Each number is 500 + 50 x the weight over its row's rms, rounded and kept within 0 to 999. Layers, rows and columns count from 0. Numbers have three digits each. The size before them is the row's rms in percent of the matrix's.

# layer 5 MLP down (transposed), 1280x256, rms 0.0705, rows 614-720, columns 128-191
098:554454524386520461605543495455464529508428559456538531519560425482512428446443509525493490544497507523529441517466521527521458385477545504498481464545474470540575444476498420482476531490519447
118:480519492601502465553498472532521515563539490432540480481554356449450429493565466517484493504599439454479541413582553622536483556427549500510527526599477530489536420449440621458539504519483536
101:516421540484542455588569522435498560581442516419592524471620487528487484515505437405484499419446469490478496437511643447606542477484541567521548553449560416521538444528434531476561516481477536
042:482605606560460506495544490488549473490564549487465457483502502445511547442409474472479516542600547437531531580469475457569483569539514476506464494531520517432502476594490521527542438452492540
093:546529474498536481445492488506481503483437596436498539496421507533465560460440490413488496582441496525571545585451470576484515529476542479592638453546578495536507553559456464505612511528467480
107:553490504551528437500518500572526518619411373490401539511517473630413532540546446520508486514537546519503540594518510519632454491518441463569471548544546520499440480496491558441536370486581468
095:446396448560588535469493427496553502458540503490503535496455463610502518416528443444479528580459429478587546519522507514522418601532552402521522605567476506471412554501409509509543460487576509
056:550518471522513402499559488558512463524561521474624512512461486481477588531511575514464493519477435554412498606463506506444523451407518476567566464470592478529479550450456531563470493516597527
099:502477490474424441490495552516529464557477461503563492486477432584521525492539509512484536528504491511348402486512616484434461521472517550354464516489495501533497439417505603681534455477481412
105:520462512561539569465410552563566573509516468528545483373623508475580491529532559604507586591465569498531414449541455524391430466488471451461480499447488482472392446488477516428517516513496569
104:485490544527507480420416493522519531447457439551465577511520476634453585461549449511525385558580502468496527505413519522577557569432549495622553520583543438517395461544521532521560475533523551
110:514482579523525563527517514551527441474540605549490539554519562514603622408487549449493456583550590521469562481459525441500491525549468421459455492434419463475464508519482470491536344535509427
106:511501514536461476530522492464506462591505430532526531557575534377493548426535447501553527599562524469534524591569526552499516468548443505497529524580497514494522609630588500492402504459502437
049:458551488438609507503489474544469531530501536493650493500560513453637551555528565556495542496578447520566471548467583527507466550489469495543546482448523555462458429492459458484449514552480478
104:529520558494579502382477491558527464531526492588527476442533358535532449501553428423578434479552567475460496477538453552563538513436574526535427511429499445519490469506508590550500491546541383
066:575559485575508429390551564667469527528553462492527446492515535455483537463482545486464523570538563442502485590529496496483497538460484462513539430455535564509490578416505477523477550452470573
104:437484461491519446467445406478567478554483488516513546536509511570466542592547513541395581553533350405555440446402489448526457525506588496470452521485535515540479542502621469607547511480490399
121:490393428447468497431513480372555628579525467479553542476657493408465488508453487464445568542535497503495454517461508526425476528497526570538511526504534409529528489598421484484505492463485500
105:452506442495496583478452547431561460476508465386505552540462446508565533544502435497484394411532579515439544539465485479573513507526560599529526503525571424452471456615503549552529505496531508
124:540526486497512454446480502486494491538463489478556493463498512462497568533534492446463458566328506505540475503492508490432531420594527560515447439510459532528511526481529435589545518512506468
107:553520546508553497449521490477584458465567507548478520487563622545528556481504533494534536513603471499550538497419507513531429492521564475454448480440478545482477557411398483502527420511411511
100:432479466479525410546482517438559343426457459547413510412542524578548490519546521535501473480537404467471550566448472504522398445429395506428533554506476539429477463492550572598510526468536398
093:515546491565547374549416418451435523435625598449477410470531551553467443480554458448522576480584545452533447472452589485544491464519401469452534488481513546564528537520433476451465371462537450
093:428522476484529521517486422455428555440425515455466502493541428586617538463440565578481518502504558543607592540406503507516488567502527496471429568442479520509447461541404430422574568551463599
103:379524523483503500529469495528530491569456492539527473574426494578518510380481467530457534466584473353531504471537470590476467500556431463533475544477421496450441500415470446490386493513455500
094:424495471580476474554535455473534506496437591522539451443598508489488494558517459492382558490428438601547596598512501523470467524503519485505540518552566508531503535575455433453548465519527555
118:541342494467529585624539511532578506405514492468515478464509451566504427537569553455455519426375484610518466499504535498452526490550451495345433494490412459500439576467524466501512487500490486
109:502484517471564488475585552440526556473497475538570545483487546495575442481502545490437529518525464505508388511568457385555487441549487505537467577463503428599495592433473556640436438448511562
100:532466479415458528497565469499462531535522538450517519539565449596514455454526484578463505547544492455471472441513490498492500551508495521428529421480545485478504559490511492439553536512505464
116:497515509496353498394603494591528511453467503525489582444498511522583476527480561596496499464425495396568491518560463479492479566481455457525486521599525516456509511490586540563468585482479537
106:588374443508536568488444508434572504580520526499478525480565538556518558515492523497558509492473543486535491427585458467538448540482483540588503482483452401550494487471445498563515517486511534
104:473417457455404552634516409447496536534505444460517425489495561497449449601480505487536500558409515540511574527541561438436426452513533366558458563541490510466503436460457475570456467547442452
117:549446586493462595539510455534503507434482434471484581491479416473482440503521529477501454556436444487493414576451486533523499567495487533488421588491425485581460431544520520470474545482608450
101:491442514571462436464528448487515504579497577566606524505485481503530446496504478435470475436436439447507394419583492533494527493445490547441565487496618478508579543524507454458527527564428577
096:503496588486542518465534514545533489371542522504504485477561555744471506461450526479588394426518525483418500535466471472469460454469453544579447522441410474415432513448459531514504461459483507
105:507510609526491450549502521495465484496474410512473471409652411595499483518422514390470483490475460570445463522503498488578618470517465535525497529467454475418451447486504432552564413570522525
099:487595552637534517399540523464496432487466555508407467479459566680430566434488488573458417450512512439476520550450437524446492439466512402482513536533516569425486489510507516495469452403479522
037:476470576512526498494526422546600505458596624559382598566542505480530464514586511629498549491418479508494465570509435515502423532516501487508466536543568485419572482353517531424508499521526532
108:378459529473477508499493488556507496562413568527525435544464379493467536523570461554457528529413596550542476538379529467540470449475509534495426524483552482599500536449510447475460526554517538
106:487490508575418446407423375573440492555536426491482490434486530439513594463537480456528422516543571565492503532412406555522451530491497447587516470564496524478475550482548505513440523545555492
034:513557541494408495555496463475496486492502466464568419498531442462412521394511557486530370446564569469377424498487496531489502482443484417508546503521520484555507579505520640518488506496451478
048:483511517541427467538490506514500546500467447495457439565405411480500366452426528487492515435404567586571452442592544499543500511564403491528615510513506378502438501554554450450471517588412476
016:534495491488504530442443491509512499485426448509435540529460490521538575451661480500472503530554531505414501507450516464495454498496386504491482464454477527518460518533538488511538510545506494
101:412484511511449534409437483466454642539493483560469475429556538575563454501544498433551511510536438542524468541519413519510454507532610523481548433505592417570470512593565473528432498504540512
113:538527538474524562524504448560495515555527534512515549460521557467478482528514436506615492472414473472546602553515490460534466498435468569523473549494428458406529625552534492541587428473483438
099:500418525450514519444563438447517504409543527477501554531498505459546490392528491411583528567499548537552573481514475486495488500548523530598502527593482431486473548475469487510484424491564473
119:533434567555558439460524487542504506507575454476466474488431544592550477481564521554520430486523423591516483471495452420456496514482549532443460466420470450538493480529541462514481456504461623
052:466585509459437432374548587527487529486476518508548498488478402490508548578572472550528492456557498528605480498510575504390523477461526492558460524431523453493532453565494366464530474476482460
100:509537638329502359488572431455416457477576468502532470446555508501508586464543493544484472434516499555586563496523459508456460540446547480447451558512510518399464498553444459509520529484508498
115:497514520438467573570494527486550601482360513445488506516526470585469511620477520567416495436428426538499537466428465515423556545453548546570439525520573518452457458499341543439543499628462457
040:420404523422496601590461496520608464518598374458535462560486420480511504452547529498450516533525493559450505523533494398490550479515496410430515484483522538470406584522459444544492480524555411
111:430428495530536382519579502406549343530439493547520436488598470573548576494614547505498487525616447437458501530485467476454434542528572485399480478515451487501517507454545555449545445491536537
042:525432527463607524541543590593483410486473443536493498564461487484441496544376548475402517532506483486511476487437510486495495471423505371472526452458471529380590505545486508558439504472451436
101:575448565457555489430520463441419566521510531584423477519510489619524555493461533505515501408527459558544522555527567582451526591498463488543521556540520451469462477510480575482424486539528510
110:500460480626526498523545471502590445557442542489485536442405486519465401563528475601496616613521476413562507499504516445518435541518476481455476487487422504482501377486470425550467400520628584
111:468501631507562491537586598563574437393412479479437538570450488528582414553635538543508546517503444448469540511426491512499557527495484501440444529616576527549416431484484538435499515558546527
034:542548396542502485509418577437458539584537494488474465440529561459486459509511507561482490560463512498462461530476484475518548500581445535421529514398541495523477557587520461445476491473551464
108:431599464403436506556609489406389509466437533571546458444570460503448382566505466533457492512539593506568433488475457465573460443481462492522466497477452461494420491479457536460589486515490520
107:530419364519533468482454546501414465429502448403524543547502451496460528530468474514439538466587557479427476454443616505502634517498496497520487488523491487574474463550507470454407576460587566
037:468547545595464514409495474539507452513487481494502462505482511450497507550472517585464633486546540391525560461531495485545486452506482506457552532525514472547586464487538470590386528582533421
111:525440557480459632496425592429540496501522541504404539535497488531549524515497482516596542598515542533427516405418491469494550481518490584525481570479463576512599571425418534494545571551598402
111:523482458436421485444595479516534546496507520528599512506571466541501481536479505572541498618395493422460529564474526494461518444485447476505493512448447423507477448512481470595467518568521539
101:556533505486517481459391459418521515504393426466457540403496451519465465526483536541559492574432449532478478434558465537520480516474489435499542508496561450532500526488489484513442535405525479
118:490440505454435436584519535423408542486527520528475582514480511425452541485558602609558490459588497473508511447434476554459473508520490492478512462521560451487454525567513621518499403404569483
099:548567532442471543516411488318440452483447427492421534482512452547470538427438365425435503445501481520526613468475471569507427497506515562495493493515479556411521519465555451505566523528494508
112:498408516516477506426487440392527514544521465580481532499519499540480517506517492474427486536537482456407485539466482527565510438438452437562482562471521584491511508453521510528398492448543586
109:436512527589462545482510445476395438531502568556487585486539453527465496492520416559413540536468479487435501502516441495460488473512515462531516446457546526478513482481536439485415531555445462
102:576486555484526537478486492516421423500501535528488415449448559470533462508470612424553537435531478496443502622464478495541446538553506453550531512536415537571563508480520456526443539568473476
056:493537464483501473510438444479608493511486527561513435488454447431491458519403514488570600492525495443510481460504487592427516423555470660405476492429569396422565469579525527516491503509475502
112:484582528554498508553583623508532521452516470534570580530555496548537471563471484496458533579516525545451490477587539437527448531549553460472420563509529408461430536559517483498463511449483655
101:554536478498573504489517524566488409459484424483360615492540501505502544484503464554555484519512455512502560496503551440489513460501484439432475500466542542405484421491396503504570497440510507
115:537445525567500438439622464479449587499490481538492592452519572520394472434434484487479514394446492493448536559439431456480392479442524437471528540377521457462511465476551560543548474506417575
097:563418465445478545445515490492585557519501481498483474492489473568573525453536440559473458501556504559487501541389606543593451466474432438391501439462473440567508421386342538534552526527525476
095:557508480430515522452512384514462554585470464511498487496524514532480512471515506488440505490476521404655477469471508535518583527470471451472459497487557527447566463485639492469352545500480477
122:477431520552518514435607508523471499452554513472516569446383438516462587557498487526501524502467522446506512510454481565468581516492546455519554519525395555482459454561557535577445499592584507
105:579479485465432491506467494594494469453472529460592642490527489599518515530579497551546459383499531524573502512569469470496526541484493529505446556439467567495470392428551493524409437519575575
104:538542525612486484519498487470494424463430441518496388499445478544455479505499503429460457434539564499510461555448461498483566504485589523553559491496498536582551521520527536608553448584497492
105:500497470554580472466509469525468551569467428480510492415496567552522483554578474562452526567451387400459507582549542499564457504536469510494473405479593453445489442513581522539561533529534508
112:504431506495529450536490473466479566497447560446420525534525541507485510443578548513522488473568431473476453624473458537471472515405504506525577555537500495441579537477463481579486563506475513
109:461462388535474578505374510387507568453462509524439474510515470486464556478562497436474447512552509483499501451536486489503409489516467499553544536554506517602551593508476537464434494399640460
108:517484528378495466558514531502540451475538497505548542550499502447542504492430505460505473492502500543497475507460451522490463613485573489560467441452461502558461466397523501542481447479489505
103:477567472453510571542490547542483541561443560611350445520409422593545460446477494487484559539460545560559540472487443485417514513562515509590465543561436456510632520527591489623537545388538505
113:516423510480435487542602507475491476445494373428507518463478412644487433519536509483465568588444478489544554480545488463546543561489496585461466486491459537503382446462546482518458518503574498
110:467442645526566476410497540580452491439501551463539505507594475439539491588534494574383566516448460420432561465514524525613610483464453522503449575498492436455571456570503434520436519579466547
114:382561523441563515486513494522606474503446473546502524430538502420493532472412434418491400424565550528473507493479473530481524587439388473558521510532555454438449551493470544397486519490513416
099:549489559510590519523496516471436514428390521493500447474561501619527527499422475520497481483577517488500440436511493476460456558506503490459439522522503417568516465592515487473416550538458501
102:561473577572592608509490480544489508587530452444546596574514502516493567520614500460443509417545500437528394471553526492566465457545451510501541507466513399575395431523555529574501504515506498
102:545471480536465510555516443513436568519463529500513571462463498559438485515572457521435500437509400498509564478512486423537538436521468607474451447538522544458512472461523624460473500510438578
122:504547565464496515439512531499530631412452510459477551433636565521525498443468488480476526435466532465476503493502550508536538509546602560518612582595453416471528506518483488557579533479492416
112:486504546579472537502435487576526449596561495487557459507508552436484605475599519441505412513485519483515510534415484514538427512557494563537490392559525613540492560533514445469474411567517614
110:485497603501540597456503492547520532431555489515404492446579540561441522411469490479551496526425549498570570512595539497445457435485492533518443590407445508440547422494583537480406487514558507
108:471512375558507533497378421481500538548509520454502535530573520439486529513603502487503466539437545519468504494521460507524473504472460518508541493546482489545528496508569529452513510566485614
106:517531508500491524484349472589581439559513436434408523552473542519544497575485466480450597546494542506480533559517465579522484398503486473476508452512496523435484503460458459495425427459429534
112:494537450579421431447437471503472557521534525541495458470504482507541531464449484603489536568443506552474536488611428475417399470544445425418491460528493477460525468451501579402452484546352521
104:449504473471457513517585479534521475523508560574414543510510487602429503492450551537474501484417577555519518466456491463497577465424503500520465565444438542601516539525425471597487392464540547
107:488443522469578544558475468463443564399492567486440540528484505452550486562491411488465428451478495541506533552494507520541505496458540430425475497431408396528525440529461585559546445575441559
110:452521538494593519487486516524536414469503452468449535448515481576504461568445449502538435481530493570483500582530555477536483476505507477506439460557544530456512423432532489558525520430446550
033:448513540527507519493578504507623518521429423484452512520527500500415486525597499403502516449638477452480531500494514466618397455510479513572529434513575500512545506516531439472521431479495488
054:460589498557566508497514482432493492547480531470525449461569536512537505550578505520395557484470462472506513472478395457529476517535568494445550588538532484438562474448475500506472501357608409
095:407478553496609469483535430510503478495470414452493451511511590570472573453514500439450492416455505449490578541491493559580468543459505512512487544530566496441582424449509473436537493512561499
119:582498431490503536539496448510519544514424491482567510529508507554464603494478327517522438529496470576484469446485477518520521554475606508493563470510477515497432417532415532520469456482447481
103:489459522491509566436436495535469489508620537487546612480457537531593577498530452472463593493553535489574473435527503538577414544563527466552535495489537591571489459498561521555490399493536498
103:490537484527473453507538486415501561523467550520497580543517559579501457543577550478572548566455497508468482518540534481490510560531535529468460484443452513568559519492569463440423485496420575
095:488424504514520569495482422572472438409474492440496492466489431627560477518445547479485531478424515500567537485473599425533446541483466391473519458483516437493524555501521494487574469573499487
103:444488531626554568561534473544529543451494424504533510496456428546535491445428502554406507471374532498497486461472518565608522577488589488620492494571606558563453521474497471506495540485480509
107:535416578585399498583509515449460344496538468540492431464491493487508561477520637555561437578529543451458457495506476497412481562551524516468528486427506463585518551558558519512481490400512416
101:575488557533443450474567483446454444528499476434550428571500597524475480439510404478552554468470429430493436529597555410455517497534583466530464472575556463497529540502476478465460507536473466
# layer 5 MLP up, 1280x256, rms 0.0744, rows 615-721, columns 128-191
122:455508533551494488517493513595485526511492555434473429501500586416465504509547501491454504507524489602538509379505536560563580517521511563598532472579529434503495545529433496525570459475434564
100:500465540547552396487555566510443468508537476498489488472475444485412564559425586551573441429428442578515388510453481539538527420509545480535515420552511561608533484436441497448555408394471603
044:483616470470452465534503524502502489472487615546471364510471526386527519555494552462513488467447519557598388453559466467444538389457511549501462552461496452488443485440496512489485524497469472
092:504532466513516395509604515502517475510508560611484459522510487497571519462503503518536482510487476460527517544571511436498608539355530457455440474456464492508498465566527516551506500578431497
108:382601491574494537529472517471534621577483538510434418518547491474536472504522492488485544515486553496517514499550493576497507438520513533532573466525414568548405498516513557430402478491429482
097:439522396502500552553461478483432577501431533475461488462503530463595447443573546466539489563499539549554475475476495587550543509528470448540466449508453481519433527492479561524556484418479506
044:465525444539439484522554560527432558527478551521504371523446502318433492529473560618520514515441458523618514524524555562536539502395445462580506584501466453482422519488399490457468439514466597
106:505535436554462400509469521541486576520473566526493429617496584476466505548519569520492446559453540491478463335491503448469490475484506485510487446596442489548499519482527475551539564475445547
106:518620434449494442542520490505426545477518559549489405497522499467487457551522573502500495502367538494520459405530469505514509426549384497464520503505469496429509451465361408436510472554500496
104:440493444486389544526554541581453571471401498475454479513399608464527455483550496565526447501432569510541439469520531586499562462526472453494532624462532510533445471467552507515522502465491535
105:425645467424425583517504511485368536464473544544461499531525592428499501454483569476488505486473537577512500480512505590448497450547457571495473472530389532590532501551524471497511435503480473
104:476569458463476540527460497554475585507484598498420508534481477472522461542475522640431432482469483447509521420458461465468578526509435541604511473471400456471535516584503531546510588504459556
049:426511495491470509496536515527384515537493580528380378538385469353453463569510485568534449410512455474614434538504533482528516449477471489482484562447451516473525526516480503484455455501469578
107:466482440547425429580602527511499517520492588500535534584480474493523483553563493537454527539447547535521500473580496494458532537500546506538416503478461449510502543655461402431450594471486568
063:405527515504443522518559513530443556546501540579439422558502549319540528551501511543502465469461493495579443439605499523471573445486526506518498532422469499483478487466447455444465491569453551
106:503523501574510529486408479502480577500538467542451531582516587446493535466460537503496557504578487466649478561468418531460602475549558477474455420390439439562551484463556480578487581548546539
114:452524463543528457555616504539487604480442470466478467530454489442490519564403497561517494462514540608539480499537490493475536517586451430597600410572510448439488412505371508484552507490424475
100:518561562577407563469576517456517477503479463427496467549466545458520527470398472536544445461541565451503544513480443526454533481513531554618580610510530508521456515507436456475437550479438545
132:497439421510456458602626490532468570454503601570502539485479541407489522523520480542497457545483515564581495452589474445457616449475495516488516589561491536576448540464532446505515484513495518
103:518529467469473530505552517505421495488482506531490393491448621474448568552543515495521597462473538535495524492541469592510520452520497488402493540490461514485586644512455449424518513471483538
111:449603492454466486545556576533506581561496514578476368524509458497497439517536464560458548496484458517521415541550422475499553503615512501526512442533519497416415544527479385548488502503465507
097:411583472490500488480704507497506569516571489503492468545502476476446545521367565548521500558428424574512469501570504472440457534483425533509427485373480413496467546458498507392480487516542463
092:507456461552500430600518517500503479572356508545459517499416447456547504552483608477530574403653459506503538538486562448565538402509487486446549429550432552486566529605458528500503494581496494
099:484475525556442519492424504474466609475530593579516411484519540464535462504546471502460509553514399426562410515550521559403578514488458535481475539567447463562467471528438533493425533426472572
093:514542421458433546500593470482484535487510497537415470517447506440614398591370514588641514498567517591537533513535411580575490550523494521503538487463510458472492440490441566440414571405468462
124:462476507475443429506570542594536570491484519543490493475510512435466479554546554441497504517488462505512547509488499535464610497482491470445502483442463489503462484486469511551477500516472572
110:443430489473552426416507563467380558554515524495530504496494624425429485502520528496514481508525436537537523535470498520432532471454512471525524450519499490636463440567423463538508415418445601
094:487420499524541591513514554504465520449546496535433498487428476451446458532515502622494485548506491385553448504596446484546532468415455547449526578523511535516413508508478498522487538382550501
116:465530428416409513451555499589498536529441528570535503503512590451525498545415452463592496495509518486502527488531486482480586554479435496580524447541454424507534599473522520473544596446488429
104:459441397554523515545560481457528525525467554593548547515549521454514499526408485609530524509455527556524595447502452522474630535484545466491446481513454561465386589462452455453562549547494509
101:473616489461527514498599536524444511496538563496434440537444513447445436543478550540515559608495465448594446509539468600491465472558511505560539543566517585402566498457494449432490411500469505
113:423491490473504478510487496583460610425513529492474453479443511403452452500416489575449564533479525411562508402540439512538508560531534485493511477543472493441552498460455497569585541497466504
099:450486480587538428473532498527561499520469487455578456589499519445521416517441564462603535408466463473546531442552483444495519475566490525496580476413492444480624470498590400507498457506524483
096:340480473508412417452477519468475521492492385637502474469512535493511477657458647510549448469491436455488445509519491443473593518501364504542506497405446466470536519495407581483483570568436487
107:464532362516456436487490433529505510518491449515538460487441496489468523470483596531438514400447530484501484525562507485482548473511454449523453496490509519426544537528484487506578513454425639
104:503512457460446520540498511514398471453574521555478484428488696479509415582568508522497559472595476518500480355534525412465550517549429512477486565519488404469487535565457539469490572500414473
049:396525418538432463493535499572465552513441522528498396530374527344527450534474498554505497509469498519543430437553441509434570476468475517543505497446465477478541528494473493510451510521426558
109:448458484535476456575488562509428567406441438526518497531525489423534513500607598474497462488464509569661414524606575478490545430449578405459542483557530423519460431537464448500493475500416539
103:517459483458442501530476555546485528492471564527452444498518635468618496644567535500515545519492462427575496497464535540473524541424557527557453543550448524459518479484465429449457537466470519
038:457530469486474457510512505537490568521481578513423461509316544283466488580481495512534506522481466554586483509517434528503625504506432537511499502480493439516498451484496478488498521492471553
053:418537528501462482509492525528481574486488553539473417546362512363490515578493612544569418445450472521565487511553508534449582457446494488541469519516510524539530529509359480459497504451411552
032:453536435545492507414517522590463524498442519518486406553425521391493486569486510521507488521480510509531491459529493509499605514475506525501502602466449482437492554496313474516509494508475518
097:559493438460521361440557548525455458562490544472409420447504533434565507573489564440506489485423478619495459453491542493512478501612538579564481516590492467467430415530522411412469465481530477
114:516609520492482565558499481573493619546515515475514479545525491468534529488415504454538463513496448553550443489650586481550520452499496492572463531441492503491508480378485589420519423496539478
098:513561496529436425476509508496565537503455481635544506520499531460538531566563555665480528463449499448513497459523513481560532442554560495512448485484494512508587527472502503542547497487471490
118:482561480571496526520580527554508479511380450547419449464424514456490536599507626475478522468437477455552452523590485520498589436454572544410496477493460487474557494481518492460447514527474503
050:462653425491414453498577594489420627490462523524478424481431483359483492484464556534508497428532434567628445433565499548518558504466458523522488480466481501497495517500450553486405518533404560
097:483600546469515563480512511431359576402475486623498433558518503424519552507512552600531397448450483515498473417448569467482536399543493547538469531544526466445470503426493501479503499526455497
114:527462436411502431539524504590425492513391523488364504555517481448405477535510591486477505501433447419504432411526545530500644562488434567522530418490414529542536510486381519545602526559461451
040:447543506581478505479497492508455604461475578538439381557499547394428493556551478601471474507474540548591444462533498500467574526516521547523554556465491457508445532553404491451459548479427590
114:466516432461554464517597573478435511434512489469454481484517610455490565529481566508504548460556542497513473419491537436547514492435477546453531495433551517543467435506501515504576474388472527
043:485564478479469529493500536492460644493419525521413430560484537371510503538406534527433436509467496543556447412545498512480541466485481548552510532463442441512495454494430422412466494499464520
101:482589394497459457482449530469460568436489588523501372531341497498430463583429477525420453426461452574632439458487513474533599472429467467488563518557492429464467435602443488483538487451355518
111:505519506530331531483485453519445568530485556560399543564515519426426474512451516515519505513515522463508532478506467531582534464532513497496546560453388446536578532451466429415526515469499557
113:478499512510467540409553491562477461538429501455420467600538531450409494502536565512501567510501453501517426489541434507434563461533506494458511503631477396426525506553518443538443473596450543
038:445603485494464459536560536536423552482551536528472461529416508423541528503477569540479506493467484493600416471543513486482638459464543414583543489463525475447525479465474555463521492481460633
105:368529427535477443545482536499506555470534533459476407438446481459539472491541475488480572443444446457585558471577558429504513458489506456458533475472465456491453535501412534475547386438409513
105:499483495452422501457464546550443503512500534521473383451507623464482471499478588502500433543489500620516472393483512500465551517600459455533470447510449501528585571562492511530452573483373469
039:429560496534447487547585521534533516505456490486398452540471582354387498518426541550500505503464468525575471538566459510540574493478542501489492528533541502462535506528380478514471527510434534
111:476571529550461511503524506460561520540576595474401497529492507463518502466455507520621564477537570458540559421504502622502496541489519589474526562530491567544448470591504516465494500523458542
110:400494456596415562542587503553460647447502555451532516523417514434547545492515631563586451485522485431560521548480517537506530531496508557571537501508498494513520532556487510486420529470422585
101:449417522450446417509545500453531518542547526533519556494445506481504442509513480538471468512483499556554495565386474596518500513497515521535479510505570561541490478477467497448476452392515460
115:434494531478474483457464521505496572404564515562398436527541637400439440575450575589508443583464478445533538538536536442452537524571477563536480517558496455516503459551395429539485549402463534
097:537505541388483472586455516481407489410482516572446557527454561456469486461571508487473428471518484519545473466488515499501491516526516479527552513485524541475458483524495492572483470490501569
114:452510513484509507439566482530519516599429505462494486522510586346406551471498494499531472462517489464660478461555504557514491466512388483483581459505503507477523539498542491494508533558481546
104:398409451467469398485542508435429519513438545464505486361433506425506422615415571503564533455524483486563522482463513618435501531538581488489529457601463549477501488425495460525437510498455450
102:542466466518551447457528647481522555503514518477484515530560513494545566540458549500498554515487447472516477516552467408438558552466484434464439524493470430448525392480462472503484548550460571
063:505471523534428383541558536464504541537539519491526415494482532407499442482583573536529498498483464461566515511627483515457542544531471501557529483455422511480468547514420509573501459466492591
114:448597483511396485380489610379465503522527470525478521477507485472417480562457540592538492415427536563538412479516543621545553543548490496499463513525498450508421448555500546456482670532472499
101:547507409492391480553551533535373508503563499544495539494493509493563520560459509531487469576530520474579445438596518505508487429464537528545505501489560457538579459543536470489451482536441513
114:433577462484524522471418516490392585445529512490443541494506515470442489467494528511570488518442494425578501525466446479551503480392499453486570454449457500527458496520476467539523427458439549
100:462527461541527405535555499548497468476383477492442533471460461448413495524530523512519528583444490487476460496525405503479507459489564450539516531520473572494514541436502514474542487458416472
098:526460455443560496550531551499501608521340621493516427455524517494561459432518458444406557566530480435606568469562491521480447431418501542520568429450571468444504565476457492461509556495458475
120:428462413491527529543479581521422482444532523511484540524426523411482515487462539529520536515374540499531431448551506495485536403536536449446568597460492501489502474494495433500491477453522545
102:476536420429531536552457554599447584479517530428464433460504502457439463495535545509554539465552596602523509426517428456518575547485476492413510451458501471422429584552512481467576519474449449
104:391483444601447496568494453603502549484478501517518518444419508452474428520531534463520541474565536514561365441475468544461551508515473490468479452431479514494509575501535480440475455527423500
104:489513536568549438434487473581439596444527485519522504533470534446476531483534568498592503472492449484515501441680486485501517465471502452545469460439467468493496504464487498471493538391401497
111:486452505512531467493537517499562507484556485595485540545460514436456544512585576527563532533532470496547384514537444539544560517384515526446518542560561542523469555559438483521473470431474475
109:493483333460437524381508556498416503503489474523419375474451543472536549516507560539514480510446528525528552521451534519438503509475485484605516500495523494473463557455537460506560426475473549
109:535544433529478559523525586506469494451455488545502390484545478479504420523481580479419440470495394510526478513563522590583476422503485547486524558447503530437528590523442515504480468444465471
101:440387522528491510460484495608510571544554528412499471473493528462525524499500507513522502515478496482516497494511558542428485512490508389553442515514411503527426506474491631449447533444411541
116:498542458491457479551430491575489552428411475529473522477517529460531502510555559576470490535530467621537376507604540499458501416544549501575480456559467522471524507490442478489552445536453481
106:517508560540487486537591561510472462525512440514497480643514521419548520521512552553508550446473553505623532542490521475528549409516589522590567459487540477454463438494423427502331454496427569
111:532536439423422410434541565550481562460415573527408455421492594412436554489504519586490436488457445486525516464568452444502534442423508513473487559473461446475423475517491468512528454516499633
098:471525428554486517468483515552437523496464539484437473490474562460433547479449469502504584613523511447544456443591424459370492448593459544493447491487483527474462569488503452456517493455437474
101:537517437476527511490516505567498498488471529459471462526577540440526564578509469572400444564412476461556465490526509554513477545501558487590510535492557347574569467416514486502472514532457501
099:527545480442443377517546518562443516428494543548371444459439511444432469560504569519521511465470487514560497465566466543467552518561497556533562544535562555476456508484535550436483514456423544
118:510524511512516491479519533467446596496425535407381498520530481426549505503522536537550506497446512536488518541514465471487465462525496587587548511429446455550480553490504538566485473548398531
110:486507474575477549479487582505457488465401539484414358471426669454530532597463615475522481509452518471512457524591486440494473497474470452535531514570510496480579504489510447456444551464474565
112:523566496561553535484517535490478618510452565533397542468479558432517486533536489537522509542517532613548498529544573489475474530577540445579524538440496433536476540509535496505551515538457568
108:408495528566310509513510603497527512511543509601452464504388551459554467457504486462470507417507428533537479515606518547503502539490487593529593450469492530489477477498534493578411542322379551
103:450497490468415417529521496542470526498454507456443444442477540458595552651483560497438511554447554482550485521482508575486540529434573464487517483552451501560434470418502557378474514494445477
112:442536499547567495521505517590472561543531537493515481514412502453470545527545529540520497570511514544521556449504505459377473433545430496470514448421436377519521507471483496459513506550462550
113:486491458515484498483471542446459551534468515440506373467558479476509443524539510441480510502561416536557464484526431564549479432522510535491550519498544476514542472464488509471417537474494436
105:470555486522417452482500463489493526444411555598462484461501468474536499502539528511534543533402465475506478524605528597437594419385484472521481494523541542480538516355480505526479498552475499
111:411539466536542547468482511494473530508442542524518478453456609375491476537424537474464395399375394516573419475552570534421566501591510546458483491449496428441503492419493506379469486509491490
042:421521438534540512488490517549446542478433499547418439528426495388492488559489526507520513442462490491589465480497516610489668408462491522495517527472498465512513587489440503505502476517435538
057:432496513473482452546502544561466549471478553562445408545418571397484505533445528527450504503477463505600451467531534574498576489500507603540526453432506484439517554478441486441505529533412584
095:517536483413484544536546480485451530584483465529552475635467574473513443544565510517503516480454458549573473438497508500447507500464512439566501507544428516499487538447495512448544497460516555
118:411502486575413485527488568580524561494510520567498400555348592471562574553509461510483519475553495540521526506514519516545628464543514539540502503466584457550527467510477531496417527460421540
097:484501503540568494458473555560451489491518618505490483508482558441515486457509511421540583557461505477574442507443469570513593549513506453502552478505521515598399553530523459508556427499398609
102:497604446586489490460444491575512548521451494458507379488483492504464501521520517506503539472574487526574514533508519492514513459519526556507443526502428450521426495460429522550548394458519531
092:518477509560515493504507509502515501498518517502398449424436541468407524550527578537486542472445499590598471493457556489516516433445422418520569404416419502512552465421478576491536583413475496
099:422488503516364514580522495486440511575447496538504449566481575427532520531535559505408532492483502573557447399493529517555574484376519378484534482569538481464391475444474524439495589483489595
103:496511353515451519497531510623447505474466506505502455468491591441536458529434469515411522406431472470516521416632465431542584501349503481570611441447465465389540558400500529505560527515459537
099:520526477494466531487554512401534550450466513506420444515483595421405454511487494604490514511456480560589426465537478520514563412453491515541498524552451505492486478435475475517549473501454544
105:462491445473453557540483569528421518564451429453434464456492510468502549516553580513502542543485582522502528526572592449468515413444481434524587492430512516468447513477411523479541456493456635